Part of a small language model's weights.
Size: width 768, MLP 768 SwiGLU, vocabulary 8192.
Training: a variant of Muon for these matrices, 467M tokens.
Each number is 500 + 50 x the weight over its row's rms, rounded and kept within 0 to 999. Layers, rows and columns count from 0. Numbers have three digits each. The size before them is the row's rms in percent of the matrix's.

# layer 2 MLP down (transposed), 768x768, rms 0.101, rows 104-152, columns 672-767
098:521461454465502503511518454626503569493590517449504559563420475532532521498528513498518405534509508567534537438647547419490476422457525524536554576498503518561561516481562553510460518612503577460534521565537547549571438509483514525378573422534510496480490537487464430543500462551552512431
109:491468489500497413486503498474448437579546501378428492540446436498548490481499454503471391482499493545465505477499530493475454485515536487485463496466542577489467464413496462516546516470611410577436482518557513579425515437601496497492505441556464499463517483531498481407512468557544494540
098:464467497527511515524459560444476546424455403524499515449517538550580478504431537475556483493536498459517453391429397575483403514554458469531543480505494569569486525496493557458464465513547476602442556559514501458526522499489394453518473484479496533580557485431404550485491426473412582518
105:505529480418491545460527487501471541524461568555415503492481477560459487513480477493529515449462555527455482523437508504568515501500468497515497406543604527494412410516517446519563400466392461564500410434516470457551531433393527463568487453539487478505510441535493502534512465508467564527
093:581475460501560528440414449503489453531467507524517550494487493509492455576520488520538624434412482525523446512443522466507514513474500574491543470558534473565529544492483471420488490503617516496540569469446446557432445522641515504548379463538554408491466518504584525553413603556511521552
094:423487454538595505500559411472534572452557449486479450500489529542463551470523454476463505527469537469425534455571551514544471474572506471463429489435543458474524530424428407537455561503395560536512495501345535417486475574574484509514495376504468517456406434437433567567550486517541543545
097:426475559569544499480493598569411547469414423413511501630529565473508502560492463480427531526376534487513459566496531439458482511446524524544501515433536501446502517551503452474541466475520524558531487487395520502497455500555502486482578461527574441553555526456486457499446622457495561524
098:513462506476492467433459495482482544441501447578498546453532547538479476473568560493514575531514425571520451513573475564516617518526461505473575505465556489504573583489519451525493480468501597447635438534476482513412485398446417494485573417453491473431530518509544482562481545508516454553
100:611602564454548529456532493472553519507504453452564457519432485493548550433474527486427513537531467509456574516489580473495479484470569453494511480581594495451576505503603443540490444459482541530547555566473569582422526504505504526433425534437441529429477529522532505421444469666511519471
093:478506526413459569536571487476455504386539580575487439470545536581550478508583528487405553566467444629568570573572529520473414546494396567565484517411552529471424525409501518588513524544625392529503504493544556485533469495516486439485552522473519465552528408568553474570503563537535445459
098:463520459484452567520451456499474522533433424523466519445480485607465463495494513512496503470434539511472554515460543539550480497547463574567536550495464399510455546587454475535476543494441482399470508516514481481573506530439584426502535490471558466483461530435503553553484525464491522511
100:510463452472551488500461471507466367511494420588551471564445426476489607551439482459569443580466542554439497500482575363594445627486405539481566505515509459457521512488545483501384511534541514407527591579506495443415456471531370473542507531568464542448484429616548494579510493542483433455
100:427462558554496487534525495530445477535499492448537518491539501551549473449429468594451642416441505495543534469494494561532501527533565586531523529456509540551512481493438558519461449473547364590460607528494480534543488504468492456532445543488423511499535449498486446488497457521453517513
097:456578490492479465470580524368450495475451553561424471500474412449582525566446448560528489426434502517492500544508531447475516436428458457358500548506577481492479495511484564511486477480495610515570512537534535549480421537455429495500517465545560512556505544529537557489503455543444509560
098:515494492425512535511529561449515547449464550457454475455429524556459515546466549561501497499474443474477594508540396463491550510550504542560496560517502438460583507546433523518555526393559560507543475448474515446486454492574432485563455533521581512521379480396461532484572492517452476417
109:401437477541470490531500527450517610546549459487516460437459459486527538424523450504510541449436450470436451475450434540541428527483555540539572527548484456502524474576515520523538422541461511568471494534526408486549514427530438502474481565542456496640493612329543630482453557496539506515
104:486434531479465544427499516501487492397408392577579579521521532474494429378440460462560484474472480434563493459499531502573468467484539537555593502601552461634526448432493461547577622478562446497604535484463470420587620500494479547536526463485522549514532541515553555494467463450543446476
094:486451465461505457391512467511468432566491563563528575472511475512568539479522481483490479473562521429517558462491470422456505562542491536522537490557434516508458457539465508521494467503475487512431529568509511517517515449587475556562559474524521487429527510580513440517579591507494511442
093:508506529635460514602457435548555516505510472513513582492525485484447452494428538504466444472506477456512552488517545528514437454465587458495429508446389530466453495538582527562521464486473532543525475439436540498503555400430514490527424485528598457556470546475517550422598601510538478528
097:527399556469502450487537466545499510449477566426525550474490528608452532489586421440498544456533447458532630531432501400495513467559497369565454568406480578555453523512582526542459532599516503534474549471435387518401520530489492440552500447424440481531577528582382517466438461501561505516
100:475432565405485558554515516469595499495493544485518501481536534472517482459527553437501546605525540457447493521563632431512554514535580520545361526471482461588510537530582493597565468453474507540598508439426504518525501563488417503544416491452513557543351512480429526417470499479480373501
098:507580585528496511446556504462489539565430463438486571558537458648536516637463493539496540490484535525500525498482495486520577486604499448502483565549442526486504558531570501370521498509499517526441507583467541494469486492412528499540490443513504528546479550442436501517555399560443499492
101:510502534445553498392422477570480539466574506486525492516528505346463490480449595571494465466554492544497568476461487452537461532526496478471438500531501479513503536412516572525527549524474442460481503483490567470525552570562565484452448447532542450484582545500590379574450613482515513486
098:562556468509488515451507473485492438570510545501620482488518500493447451524516495535555395466468530485483495478479591409479510499456525531507522497477546465468547566382464590596495528509447426606491463596526498490529404395583559539445569472481525604439585385521527584545583505448501547500
101:475510545515484514456595470511536534562456517548478423497533489512558589488486544470509542513519560468510530415523495505584454524539572479471510527543415521510558506485618530595455579569591475483458454535632416471476608496550514530537489408375497529543526484471517526516508507518439407562
108:495520436529562537535493586503481463517542620523480449536544486528553531484451519498497483450494528499484475653562460515462575460512423520531521547519539506616507436510549607426429534491421472418467470461557465637458467453523515475525424391530506477437512427475596436523580503501388479422
101:517588500442512501474373446396463512433525477496441490596489514432469479583433503483493587558495518546479580494548465463502506487512557512501431494416465501409457481460505572583538512483453428491497531544520502543465413513527476538521492490465462517442496447475389569498443498536466537501
100:520530561444480501582522531554551383481504460491443504460472512481422540519620461526482479470520551563503487491359497531378537619534520523470508466541591573442482525443546520506496438492465463471459490567471454506459508404561383515498452471496478509448424477432596420563486384497516474510
089:461490481560477561472552534457536509517536541558400517515525536443444504463494574475565501418400534494361512480515445478558491491471503425446474543530433510514462480593504516491528503547537489459425471497556540464499422376428531609485542511508491550486483581560430471442504504488506432563
095:523552511429421398579456425506426474533511529438526465506490451578534503479434464547518565490527435574494541482524473529636593521507493517435537507447497560549470600441437505519479489511538403466502569467547559534485424475511468519500515507487417484523468502519479497438467492530519429541
100:484592522533500420549505418476567301496606483466554572432502450444546495501455440561462553460467530490535600527489502565484577531543499520485481404511452469508459412470462481495468428541424535581567500478452516514569444469463513456496464508459529460566463440468536487374459515472505511494
098:509499436537467496537599543636518540494508532566460498480545485502420523440507457505454550474456552475519385419492475460424539474483501536467535516516442492503497507457517458442517534491459578532492444505481602557600509543463456542478478402464494514492429464458517604464491525491583566558
113:508531543426485446512434441516549493469480453473500473548499387515539535529427436503480470493506496490473513469487564477491600514423518516486511531533423473479464498412601558488524476487479480464539521458525456441522506616394487447552520536526500528491504440492536505442416505517585449494
099:549566591552584454568428557546441415597485585497544422496578458443519539391489519452433450487413626455441531458491502516522580574506465573544537461468467460464538510463504556532515561573579519563524502439469466474492569523483479460464498623443532458454517488543500537452515523466572469512
097:547510481437489462516447472478447543486573570442486497522442382455560485581577525429445499532452361435543410421601384385521457602447497566461531464571475567570441472557465484416494510537568460458574540476497431484458448487539464471478497452474541466475450546559470542496498518491633458487
100:495613550546490547563495480494470489482494491467541538451462595547539534500564577462414519460516478498492505477489411395490479512627475480441535467501498524439487483544507397498424556511447465505521512480504499554541445562549470548505523555485546614499487495533460443447534564508474544464
104:494566540479470450503565493428505432474496462566459479594545474374439487467561533482522556571565534545402517429501534519547615515433482461461544413513475554547560486462522537446436513479524429387429516504537460553464475506464497494590508465469501438499498584463539522639503572411539481574
111:467478504520419488439516440488474505507426486428561481528463561429500546426471479478473516492479441553466493478565503483470565429471479446540467557465387520458411539615454471568586547533630483486584433531546538544552550457533573482559504551491579448522592505528577485392508515550538583485
102:546495476515442388517487413492507573580482459515492552476438543517475450480440431576534499400557425468457468505414476437479498522528472508531474445540503539518539534554609533470553484466430528500509513442545528480467563472546491507549507528431523475514488623468565448490583520493473538493
095:516570440413458496495387516481486411464466493551569526464546564512594365482475416443607466543410535475472463476579424539430557474561406458473522489431499530424529522458542529538544484473501420451574524540542504475430435545520564427382507480505443392493582576413408492424482513479503479544
100:490550495449546553550406517447456480526590483483534447506558537417498521515600483519511501501528487508521467481459459517539439444428499451502515440527534493440478508518518530515440493495498566484497474381459485446514488587532431616458530391528514515456493525405511440581482504524573589482
100:506579471459464546539575449488464488528574436480423541564441481438479523600439421448524564462542461478494526397472413492537409499528450534528555478496507421486431460521483502559487501387452534550504524467523440517480471471455566492481577510480502496535489524530471446556540486478418444540
097:541488557480537479560504598425455548461574483568446572428461480591542597482547478415466451521488571507507418403589550505620621485438422476434406504559506439517591503507519504543503570455474423596520546440476591498566481524498460493522463519534513485576494462465342502563537482396513491397
106:507561549515413510469588535563571662488544497548481512482502524445545460438515568535575489500453499493450446581506512571488523519506463491517582455492535582505477571476396427479405460482542497448576435479506461576508479561396591545533524530472600452492479469427566421478508452568463543494
102:463560402548498471408502542400469464503443548467564587513471429503506545478405482535507448513478485414468624521593525514530505479560383593438403528467461481450403386471528475557480535467489542431511441600517409507581436458535512450529412457480474482518478523487477462542490503413421589418
105:413431549533529467537494600523569492473435483484441383469549449432397534486502515450554521439479452450478534553488532515560531589470453507430431451586477532461549594400544461561394506412545461405526449474467504521533532463452434497599502536578485461514467421554520432452568518467521493555
110:404448574540549505478610532516517530512465448416528436460384485420618529434493494398451463540533555588563377483514590502570582464514477470412484474577526441520480572595566476586559497533534474494466486505353503539578446490561525452483525487537492521430589565566438548465620501553506443465
092:482494501465632528497505601390402483419532430502542501495516545455416484461535509538502520529544482456499538503485642497524537510543519491465442468532528489512587349456494516459414546502466497517444456464568543446446489492506439499543369515544549471457494547392455563442515511489578437536
101:637486478381450443560469494526524490397634503514517461486500502506439529455465471569476515434546499551511497514425457418534497550490426505502547538563506473533537520443504608599484490494480540465484483504460524429545491507477538406533492432532574516443511624481521504424489562607601538458
# layer 2 MLP gate, 768x768, rms 0.107, rows 105-152, columns 672-767
111:525445469492537576524473596637414480550493502529377503481536470480508475503558494595460600513575540570400421505446378488528560537466495384429583487447459455501445541525504485450431560545482473521540557531478489548478536509460449480453533514436531470586441495491558543565516581509563470494
097:386603526650542435512408568528468567456457543567590431473554489431607548469463503410537520587491527502453524439413481481398449544454616476451519546392570408480555461527482490441509455404463499538393504560446557520575541499530527443409474512510577510461508486457383487502496385453523504436
104:338443561451483453512504441445498546485470539566491531493447531527544568437554519532519528450495481570493510508485418461458559516469505533562602499438612452334457469508568429523461563485530544478509532493554482490524537608427512548505603574473497495516552526437502506529528404448535531521
094:477499473443584487544487434428486518521534456517372482408479561499459506548476530520535506491516463448434449470545467508514530563524420454484455467607448491596488466435572584566485607508586546453519540507480468555540426558534375535481438475442543451519464534396469504503498486467563581460
097:529555534423494481507516514550380492466526475551522601422545520493443538456475549478524469519556536524470543451541584462445479549501499522467440511431467488567430572545468452543537425473518508430565512568509439568446446594526531593489484509499464511539493579534564508411534463562571530606
099:488438534494577512543406526422420496473434466493436459488492540500458459499454575496477479529471537444503483515528475516496493539582508518520490584466445466482456553457494478606410460490543427460537551505435466518598511494500576538479447544551532492558487562468574534491500533552597565545
097:593455443452517567386492428495592584514474509450433543453565450546557513509515533548460487509434441559543462507547455493418506445611391472535463526486535497418463482520460526477517582538551491547611476438476531489493438389593393526530563531501514419472510420492556512456543568466492482540
102:565531582451505466467586459498484532559493522489511510646382487456504510437378539395497449532527487592495566493491566502498468444452503487473526428480576519440422576512520490411535459536514521536529495525451515462494546508483560533381379471523510438520498584451434573501573555623481512494
095:588498506539563488532468369474367571562490533396524498547492480441493492479497518498567452498466502505511466519540453511493466386404569471466413545427423447474466445548559505541545495495507488490481533565426499497475472463491388489499516484498505594533518410472538490371474479510512596512
093:528468549477539459523499558569482567442454516561626523476553460484421481436598563457398515569383515463548484490507406365448463430477551513477522563487512511537449512579562578411593432525536495397530475501459432488509460436435460492434503487541556602470574521499487480485436508576392537474
104:512525572541522566531513481449577602485466511498477478500535482458546402588585467508421501450546447518575527564491520518573422484466529516553570590521475466500517458475526538487515520417449511572527481437519548526527528554532633481474499496493576512551514465410470511448472549496438464492
101:542506394493516461507394518502495499442481566513489546548419500398576580487494540482450408492488489502517439535533521531460507553446514490427511507466455495575453610481529480399534568489513550490465528514375546480495426533507490463623509554566610519501454539542573648442518457448489486545
099:497523425513456528457505515590574537471523410619502531548572525560513520547536530476528611487432461500585494433564475478561497502613527522449461454495391483563594501434474463551503465483547587468472399485512406562525494547532461569489533550506554500489448545465457544438492528585508490578
102:494502481564448499408519540511601542493412466446481474567483489511469483535462610498427529455542525475515529492482489489545488481601501524485514483545517453490474548559450504529475559567482493538428476474485546452546444474439528515491459421443563547545441545402549456469535523647401485489
109:613419448514562549540561580531524481471484525505495544515521473531575527472562484470493409510533536549478556545512500517539482499471577488487568543468487479521490455480532495507437397524478549602502494491512460539390496511484572554387420490499549588485512504499533461545417473520476501427
102:459493497469524478500476512538479495428531379494594482560483476579471536546507518510497520570518406421464511415542463484481534489639493523504433514475573439538555466466494552388509493590458585492486547421517538477431466524488538522489486601497384477535578483492442450508540504508548515553
089:450491588450494470510483564539494546459518408508472407464463529486506597431517563525489501526410523518472368502536569442494596512531555480491566496573456450502439585513511460481557442518446592510550400449531549459415458482515580346496505555463525617554468577493494459468523573525510407565
095:393550416518504494500485486520553478474580511486479578412511574458471445451408462457497468488466500581529459436628523605438468489495451475396536530512484384452524500507514458444533517452431501481486478501470529397491565450587586562474489506509565493513482530486422572437504561497497481488
095:478550545465498520439499467510533466543491529534410493468531515494499435461526552445445383563432612474465482455522540442555537467515557466475473556528502553440651586491473508532543540544418490552522519503539482558534399566491562464454475488467500434564516494516480579538472490487522434526
104:408426515498543481509575534523438497545541494516543437547448537443517544410385605455430401522499499461499450514496536505450504470527551470567496435513587526489506578467454508442506580504575551482524527443452550518484481470519491493543570532492486432503576502532362438528547552549474499593
091:484416572543603500557424493478515558552564494602542450546472445463478601505472492524562476470540476460582524463516412500485459401507403481474602498539576423453476522500484468436464558508439503489482530445427423363404466458539408457428480475446461419475450477498470446514465525484617511555
103:464548548512521472436486505510511549476530515626438460472470488540448494600531546538504477520487511532468442416532489457536479543424398509534515437585478473524470487473470488480623532564534537506450523521509499480442524549490532533499467461572611418537543523489482436602468603490473480533
097:482489497534539430424501564600451457521469443534412603495539522534549554522531521544479355488483458464428563536419449435534547509508469485440661527531568487516468421497405515455439513567527546485489673501460523547480444494511503572475557457380485508525497503517537479516547485581515467487
100:489584467536552472500480519455459499520514603484508533572421579519486488460537446477482457492516463555443483476445520544497583469469360476470553483421643485466536505499396449476496497522390524413585490517432550509476455482608504520502531471450487577519411573519437439528503489432488528502
097:527571494554489529511429543547464478474505487500488477482561535545573586497540537489559504448501526447460454459587437439430649449487379508553531582450615569522474442562500536437458493478506494456478495452554479480421460453529502481501389430456465457478551432536529461547517479564515556539
104:435540505555476478589561515517455481511432469467426459492500561458509525538487500479523556478529511517489536533491474413491517542469477546549436554541527457481608582543494444426451538462477523426464475444446483462564474579517550508494473533465416436523454467467450409666536501506546458436
103:459495549476580540545491526465537461466544456529423346437520435510482569477521507450458546430523623569472509554538499435426517517462522524466536485553566412479518439387561508544456502439408555506472538408538566527483457476486457545462456535503518497474477428542446478559498560529559500570
092:456534534548536555522581470470517595526556475549496440540577463493558559499523585479481466526503460485479498514504470493439486490511431399478443529475554513515456651512440520524442603568409559496419423404474421554457572422548531514493596450487501648399628524534424482418563528502493484568
091:510534557439381481535442619558488496515523595511491502528564527489569494488519375520544478506429576593525589507581529439461558491546519517547553375519575465489511549501540511477462441587416498563458514465439510370462478489504538448528528588469390436486488481530535530554460498515494415544
096:587582454488518451438535479473479512564493482514574402486469542426602641485481475448488386521565522427571505479569537498507501432550517420567500578495433607451466486532483495463478572551432431511554473447500508484453472495587485500472584505452533587506532511490517519583487514500542515592
095:564510490506508503458424492569445484433535490628406551517475486501513551415534480474486524499438542437397500462454534417473537522523541464485537619488530518565546457563522516508517503508428588438591501555534448513502484482519579566553484545502510424496538511484589600420505469461553542596
110:443575550540437578464559492622513468462518470486468454565460596505413450404539526508480522456521536537469551544621530508470464601464516492528478523548469419458530488548373460551457543545467502539457439552500462488540494417476404511483485466439518470542587569470376443373556558428431548501
091:537514485486457531437579546581499513521420469476487504620481490541509481466562487485572504455572520386528562495475456464478592388487529501395502525473454524619469574502511495455590540431444528488454527571483573471480424506535573470653555542489466498585521491508429504514466478530515484513
099:513554520500547576470515483499474428513467480542599471526539465494577457461485468483415451492494479475419469550505503449464532518500476464552424456565470454552487432473546424382465486563484568416466518464464600530463468484547477479409564515504613438442492509521483449476467527447531559442
100:515479500539505480548456578478444503414430488478517523518548567555502484500601439514487435635456369524587433451528464405526480551551527583422567532576482546585480534456518430557480425497600402543582545517550508552533525555450461531494469571517509544556425457511514478503570484533533540516
100:482437538513456505505549473478471397469523472503565450527559527474558578418520474506485507549531470540456540412465481470507479578467511474513514472457481489468507607489557490459464411512552513436442483485577511522468485514493574528533501453466532438466520586516640488490464543413532424504
103:519476470516497388479480470481472586624587458515400494442531446489550536528507487525527474479480523428548533475526480455505471634567543585377548393533464449438587467499606528510535446487419517550587357518514594422534539510527444535492593517474455561545446520500518543509520496443495467579
100:505507499407483546591516569558599477510470481541436514531541543497577431462531564485468414508484538448571534407595540486563457487490495520487541591533500521517492416436435527399500553423547545525479496628475448549457430528496516479437552504415516557475500471469511446539460506580514425540
100:429566553524383562452533464491564469476510555575572552575566495542545527476604511445429484583413516506446465466575524495519516527459562519447551490515477507438531522508492543493509489512429483385535475483533453548454429466483456435513457521475507435517447478502445527435429402471532405522
096:570559513484524601559492534510499530560554523600546481632538472449522573522483500438495479520420452550479523509466415557494421477523521467555542398540489561443544612539381549493491454491437536502341420462517511523484531535472504531481510555500474482504538595495606438475506418518519464470
096:549458564533571487515379512476457512453423510556585388520609474528576494505514470453555525499430526523486499494533580531517551524481547465462441459487506606489557499469483460497525591521532484396440499506493538603514445509632481503511546495487557453490417507468500468403507488497486478510
097:466429447520414383479531438507517591487462610550472485565487401543556484481558460397484525483414501452590527552590563450563534452558496501506488493604487497532504534534425573536602519420551399611477472479508503490439395515584466550563529613485535436434526492529495475429571534432480512440
107:468481400558422572471468485572559567447471466455390591484433485480513432501415523501551575493473535522534350482537579431521541435516509503454468466584434457496537494382391559477447562532527525429540517503464450478459580562452475494539589516523598429486522484426551408478448529468496358431
101:475417498528500508471469504557516528546430450526606615476488520404608547461484532447421480531450510509549554480459592498464502433607522492528476465515578469504481511546501538430489486463528547494536517425561553449470500519512586461635427404541551564486492509533413426559530525541516542559
099:461521472554511551553549572535485498517477479538543487569540471523468484421551497465562530483542523538552493497506565442481416527477515554483515545613468480451404542517527397474458444439516568476531480536533541477499558438433485469568461516528506406443451439451490444568532491472460549588
111:526458561495532475488566517604444567520523541488432513537475494476487491474480558435418480481568502517441461554570488456484607524581519516539441501546594530471552604577487565529567495504529569498423425454510516528406542471426546423389481449463463448508461556476462562478527527563498537454
094:527425467493543511519542540515406442491463489483559525448493504560528414522529474497545502506476439443536500501549472570519665421508395507547493387522563463509455496482505530510509463450445466490495503484530519481417484479524578524555464530433468629486446449573527514413463600463504523494
106:415519606475480474500536505524500478529357569485478511468511479429535443527614452529556538498415517488559466500571461469491531489576536472542573466473481506541576544506457436380482545575541568523539535475467506583417567523587493581484480478490448480478448456466411500455496600428510518555
# layer 2 MLP up, 768x768, rms 0.108, rows 105-152, columns 672-767
111:563541490470497487456545453473544492541460500438510428510487512483483582491531417539544439411398476478457493503541528500482412530475513460527375484432491500513473534511485507463541552453514464495489518567548496466460493485479537477511503548561413450459474423438471460524499478569508459598
097:490541500476446547456513458540537509422507413560534541572481514407516588433378509403529594563515539432499471426456485507436547510550567553524507466514621430462462433540446496436601643421550512508468513548485471536504496466576487467483495526471472443536511516496425415507481508430429516469
112:601563526490562524435536570540468512599452491489430496498408459488439437469477450498504541502472488535543470548512502517495468488541524464562440474541485488432524531494405560549498457470509468577483555474497396467518440439437559542489487573511527536543462464441376531545514577533469494531
091:510512506527574547500427405478508543557479517521410515435387443504447478560520534473517501484456477466488463458554471512536501546552439561431498465585489424564526496528526518455441565509556464446526564469383428629501414574558438502481477485472508430440422533527537485555478450555565563443
099:496529467569559574533559496499574480510605420492500469485447523456438422479561451561559488481411467478589523463502492504504505428509663500439491512407567384498494454481425521433604525441518498506425513482462574488626499516566430524526529523533429433441418482539553457528520492497520490502
099:396482483585476496492472513507590527470426371541484539462509451490463482625529451570549571537446600476557459523461423517493583475497499523486513552367626415469564495520422466465444513443591446598500505500464487531495467508502526530574563439572541613445444519487489458548475509493571546480
094:513545404483449498520430437437522578443476425492492567460527377609535580437522516454541466456582513499572470496562360485478494484465496542444415483463476459479439455492546607474503525529528554503625506542557442466494490415578545501510532481414492408527538470508482521472557518525494484531
104:551444545488616468422536492453507579488447469557475561502410502564515568491521554442495413547492551518552580444540612621418472515521440447485530474574548545472442479482525488516495510529625506492483503490471580534464403470502456510425515502430514489488539541575510488472576481585503478528
092:418500581433420560485563531472502465433613492597480465523487497536609544543508493484392497528529481550517519424482531541488478600530376542490516530419591490547542553545471574475499549478540481523538386512469484452534494515478528454513526486427463390401538502607569481559604517535467466516
100:398395512447473470503489413493451488545495519513532484528541509404563533545537442477473535460523503489407527442490493504511442529500558574435459466577538478453521576565533527488482411493469519510614480442464495530564491486476410459535551479548531470581398446533478496515458502483555557494
104:458431477567414458445498483495459523419429514455441522454444510484462540433635552474529490428401492472506546526626593420572485454545589470589554506594478414490532481474412563516401453597499502496426512462486519492471462490447519515448505528449480476537440495588511513488568490427536449513
100:474565562489484538588583487510486494467497436484453515547543478503483431587512479502472543432490537551472590448526497530570452446498549502582438576518391462519537418514464503544448483505502482512500615510500473447480581527467558500493458569583375524533423473494450335411435454509531488484
108:481543443486493429499527472541453513482475460544475511529489575437537532451513435490549552538548403409529498489494517439460552428525482570380585483437500501577431446474497488438509472611487569498546500467466528556469479431459445565460489517425481514566519555541465535527500598513465535495
100:498545477460460461504565473478444488471437499509466528452407521513471515469608527534456481489477541528485541453578426456485624406523462492459566525489511468539553529510425602504536546540423587346456505454442581523492589528580443498546489499496467492466445558459468558403525497512532528438
107:490504476544465480480464465465558544566529494504500506388498568481538394543553456530471568442514527487562470490483503467482496492561580531526459462473527421498488511504544546504579545609518512479509488601457504535602420516491372522518583476514541414529498612453518503494512492505594536514
105:457452442488435652448496440497445473442455429487563524555448475506509505412493421470455582539502491398491495527447484498530589542498462529561452518584526405538504489531538467533594625473512497400507497513443481502444610518524567512512445536505489527485550469479508497488497457538483499541
089:508526517448567439468554518485442542591506493582537535505600519517491514566490477441538470474583512560596536448493530480440486573557474525477421530476435500548492443480435521491454532479454467473373575565471447551596453387573465627605428389509478507451533499453578464473460507493463476438
091:509582458492464521529496411514587527482569481509510494468528480499554496451459494523441513463513434513538499507566549535437407502518521455435400504523465430552499499528556502539473508464485483514543585483492581531473482418477415495514452437529533552576415556553601533382516553476493505583
095:515512581476555529459453414508493521460551605505447540540435519547459462473514490540510622436491537521491582479417590455483419486549432425537563528458545476557545508478566465468492503563445501525514598495530377491393522441440421455507575524528481487467572454596467581514478528434514510551
099:472465595496503568512542479590459472519501487448554525445558524449584554527572437468542441473524535553559558545512493515577570579555487458504428568610394489475551502539573527499421464521560527450549500470550527495517549461488396516477449554544524659510427589508481484575608484491524432434
091:524566448484518569447468454525481479496367454372469543486550505490432440566514497515486521415428493530514499472477513527473473562482477492577413482503473537509494516478585539486549472492527505518511446487437518568447461545513529506469494464563489583533556569569557507500521497534395387530
097:451470566542532488449442418505411553511572478506557466486444473496578429534476487578441483509502527460460512556468445561563573394473533518540498464568562532544475519496479551503501540554497500524396411560474606451474603518441491442501368451441553414493494535556547446548520508506505574490
102:508448522540427356480463486462454432466458481542469524453472472448403489619511500458520507544495607503465430485480570490484497525472525510527472504549469469507500466511549578559483652586509451562526491513577515583597444454549557512545613427540510522450435435590506543588504556489515469496
099:414464519555462487528491462552573428493451486490519456499500512466465508546510429512529527528458448559553534449530446495474486511538477532531479535453479483425452487505576488495479520581632523515456605437589376583556647487481495516537471443459517544464526479526552559467525562491473417495
096:504543405531540538520500525496502477531631560444522523509523522510551462504463455467497523500480501429510551592544433612516612493570414429472495462466486510496547443582556557467416514479465473434400455487431557565427531407484569481571471425546472461553573454566524380437470506526529588545
106:506508499471519532463462493485521490512542539454419532587451450450507506530549488419442489519426445486514498514461504549425497457617502471492479489516480536506447479488512553514621452487484502576383478507552547480569475425496478460555419449537541514434571416474482494488439589497383559504
098:527625471472477454518504537507572449438531392452493351438424482434470559557577561503433578467472504434609578498540426544462486467454461542399455466518603612441543533517454483550568515536425442462437534504522475493487426483535452483468486570453475466516474499430549495532567419502512544439
092:483418474562442537381498551466554535566651480476472449521502495486579493388608507446463527428384468506518484477537514533507482476479577462438385597473453508456521510493473467513437502504635465478466534488520433554533420479529533536561545525450460497466485528511471503478619525479476584558
098:530432532512440524528482539532526545542529568511472502509529570478509498542450461538558538518458454603495466558548446480485572477549505455470548420397537440595462525530490470488451502535439531504459411409486510480475533556478580509530468605427470490578554424451548470556499529528532510509
096:435551577528474509486510477499442472451475453474461580444481519392461469555370422497443590512440403560469468454461480504496497578532459500506500436501428510483412470415506446427454430424487541591486500452539495480501445431511457444475401498468410467559459477532393461398437470510523515464
094:594473517504517566396474479570482565505534624629524603521582476583512487553440482643550490521397534491418523425533485474551547472471460487552524558583506542484462524561505537508489549455486557488555546508538483556537456492571472549499382476530518452498576514530489632424484516588579517479
121:507449462510497428524505489530479590537459487479447445492546406538489565504461409576597517506485502535499484484420474494549512350494466500458523543511460549443464500508606535478456487482500509520519504470483538468489545646440566525522473436532417463491472408527570534542482433562506513463
099:587582473519508443536452465461555463536480553507587497472584387486445562483498549439407440552521556494529461558522509514507457558431453523543456493431473503525533594420512506444458468469459506518502473478494487556505442583449381486473518561472516486521485566541586502443595539473380555548
095:509449465497470526528528473441491466449527604567440533483454463462602456472563501457460515583448415459506450460538547400528396527571434543522504484586495591569479397532452498450470546521473507452540431500534499563444500501501506440464480494494490484481477505576507535475505543471478582487
103:455561621500466541500548466459534514466509507466533563550487530480575547563655445433503500377520483579522542413422501413455454546473443599492511498518459537469439506503475465482463515528498444385561500423571485569439524519500542499430528487544493518501494466537504491435485514434552492500
098:504450514535498541445536469498422440529467455521541460527508512490461581476481420494476503526509533565453561420487504528604472599499460457531538453518524553442546628522494499480456430524563496444436549463549490496455516488510563531511431472466496478454541554538556436494481558332574405501
103:462517540445395498466486501459462456509492580466560506482549510460492460399462437554615523604449468470422502517479602457434581371480529415501519605428496479463384571557479603510529589512497522468499487505434473514460462588475560464521494439428573496541565492543502514481496578552486472508
097:548465441535490463452460475502434565473453532460528504478418429478412516516452403579566582431518487475414417598421475530462519576548504565570442425473485508451505551533543409557443467557463539479578523475464503490571515486558511504641447542569488450557475561542493539500589521431501520503
096:418565496446519560489463478507543532516413472488475592581448437509523428515544472445596550557483510531461432470486465480406566486572576467473503477423535545479464552455550557531586484482512498477542507431618518571538401501528496451453487470490377516574477580467465521493510497519502409608
096:505517424510470520474422589570510480477524489502495415560416471462519514419612531482524467522497554519562466429421477562497531514469617504490558423548473492409553547457511561558467475568497549455481464445403443526532510543573423532444513474430528495509515513461559486504558496467469588526
094:469536491455495458484576453439569501563629505410493523412426500380505517517486487524458501501534469540568530484507392506551458490573458538498598512545550429526468596538516439423570357476525507544446570477524498435502490431419468501456506517531492510506511506568429471547545420413511421457
095:472449570448434445526491562506469496488535472463511494462462466591452494495538491537472484415426648503528457444461478540563558486519377453565540530501483429431545388478529455450445594492489416537509475525510468567487540540567470470585461457454518421527540596511402536600530471459551476425
113:485399542393548495469606543531494491491532564551557469536487546421494567509601469567446521492432526479435547558416549554529607575462479511566481434479595567472575615495563423496461453579544442544558401480410540481475406535379596490573511486466497544534491563565507502536493444568448577557
103:379461477559533560442499472586457500577497483533558520478442561444465514478547512478451514470507490462532500481438475484441521525561469481514494491420501425535495490481506487476439449516498489496565523523531548392385475430534501545596456407468463594490466489528452520580594491448499541452
104:439546492483548550486508485508477450497459532542401498520563460466516511477489493530614492450584474560510518565606487504503520562516529512486488484470453486459527578503548500532547514465434494361411468452486571551622533594430546424467519468532492495598498580418543398457479555477607510456
109:450459453507517508475626565443461526409411488480487516542383453473517552472486606427441478502548498522571465449496569530409530473460550475475421394498552444512432455612466508495461404505482410484536558443471528492457493451520578531477465476483512534484526487479475526381574456495499520510
091:472460502389564405531566537479424504558499513444514417472482556584492432438543577489579531498508484509544551484559539436478571515536460458434537506583462493517538435520485587501515505575545503546469490494592496481392479457492554523520451531523451472384527497479465540355499490554562550517
104:620486474518509476483469489575451468426613454552543466520483543476457487450501479567492513418495440451523499524466497480475565548486483408495592483554526453497342538535491482502444443484483440509429463622472497388502509571450492395569438475535617567509485630500418525484482549516521518450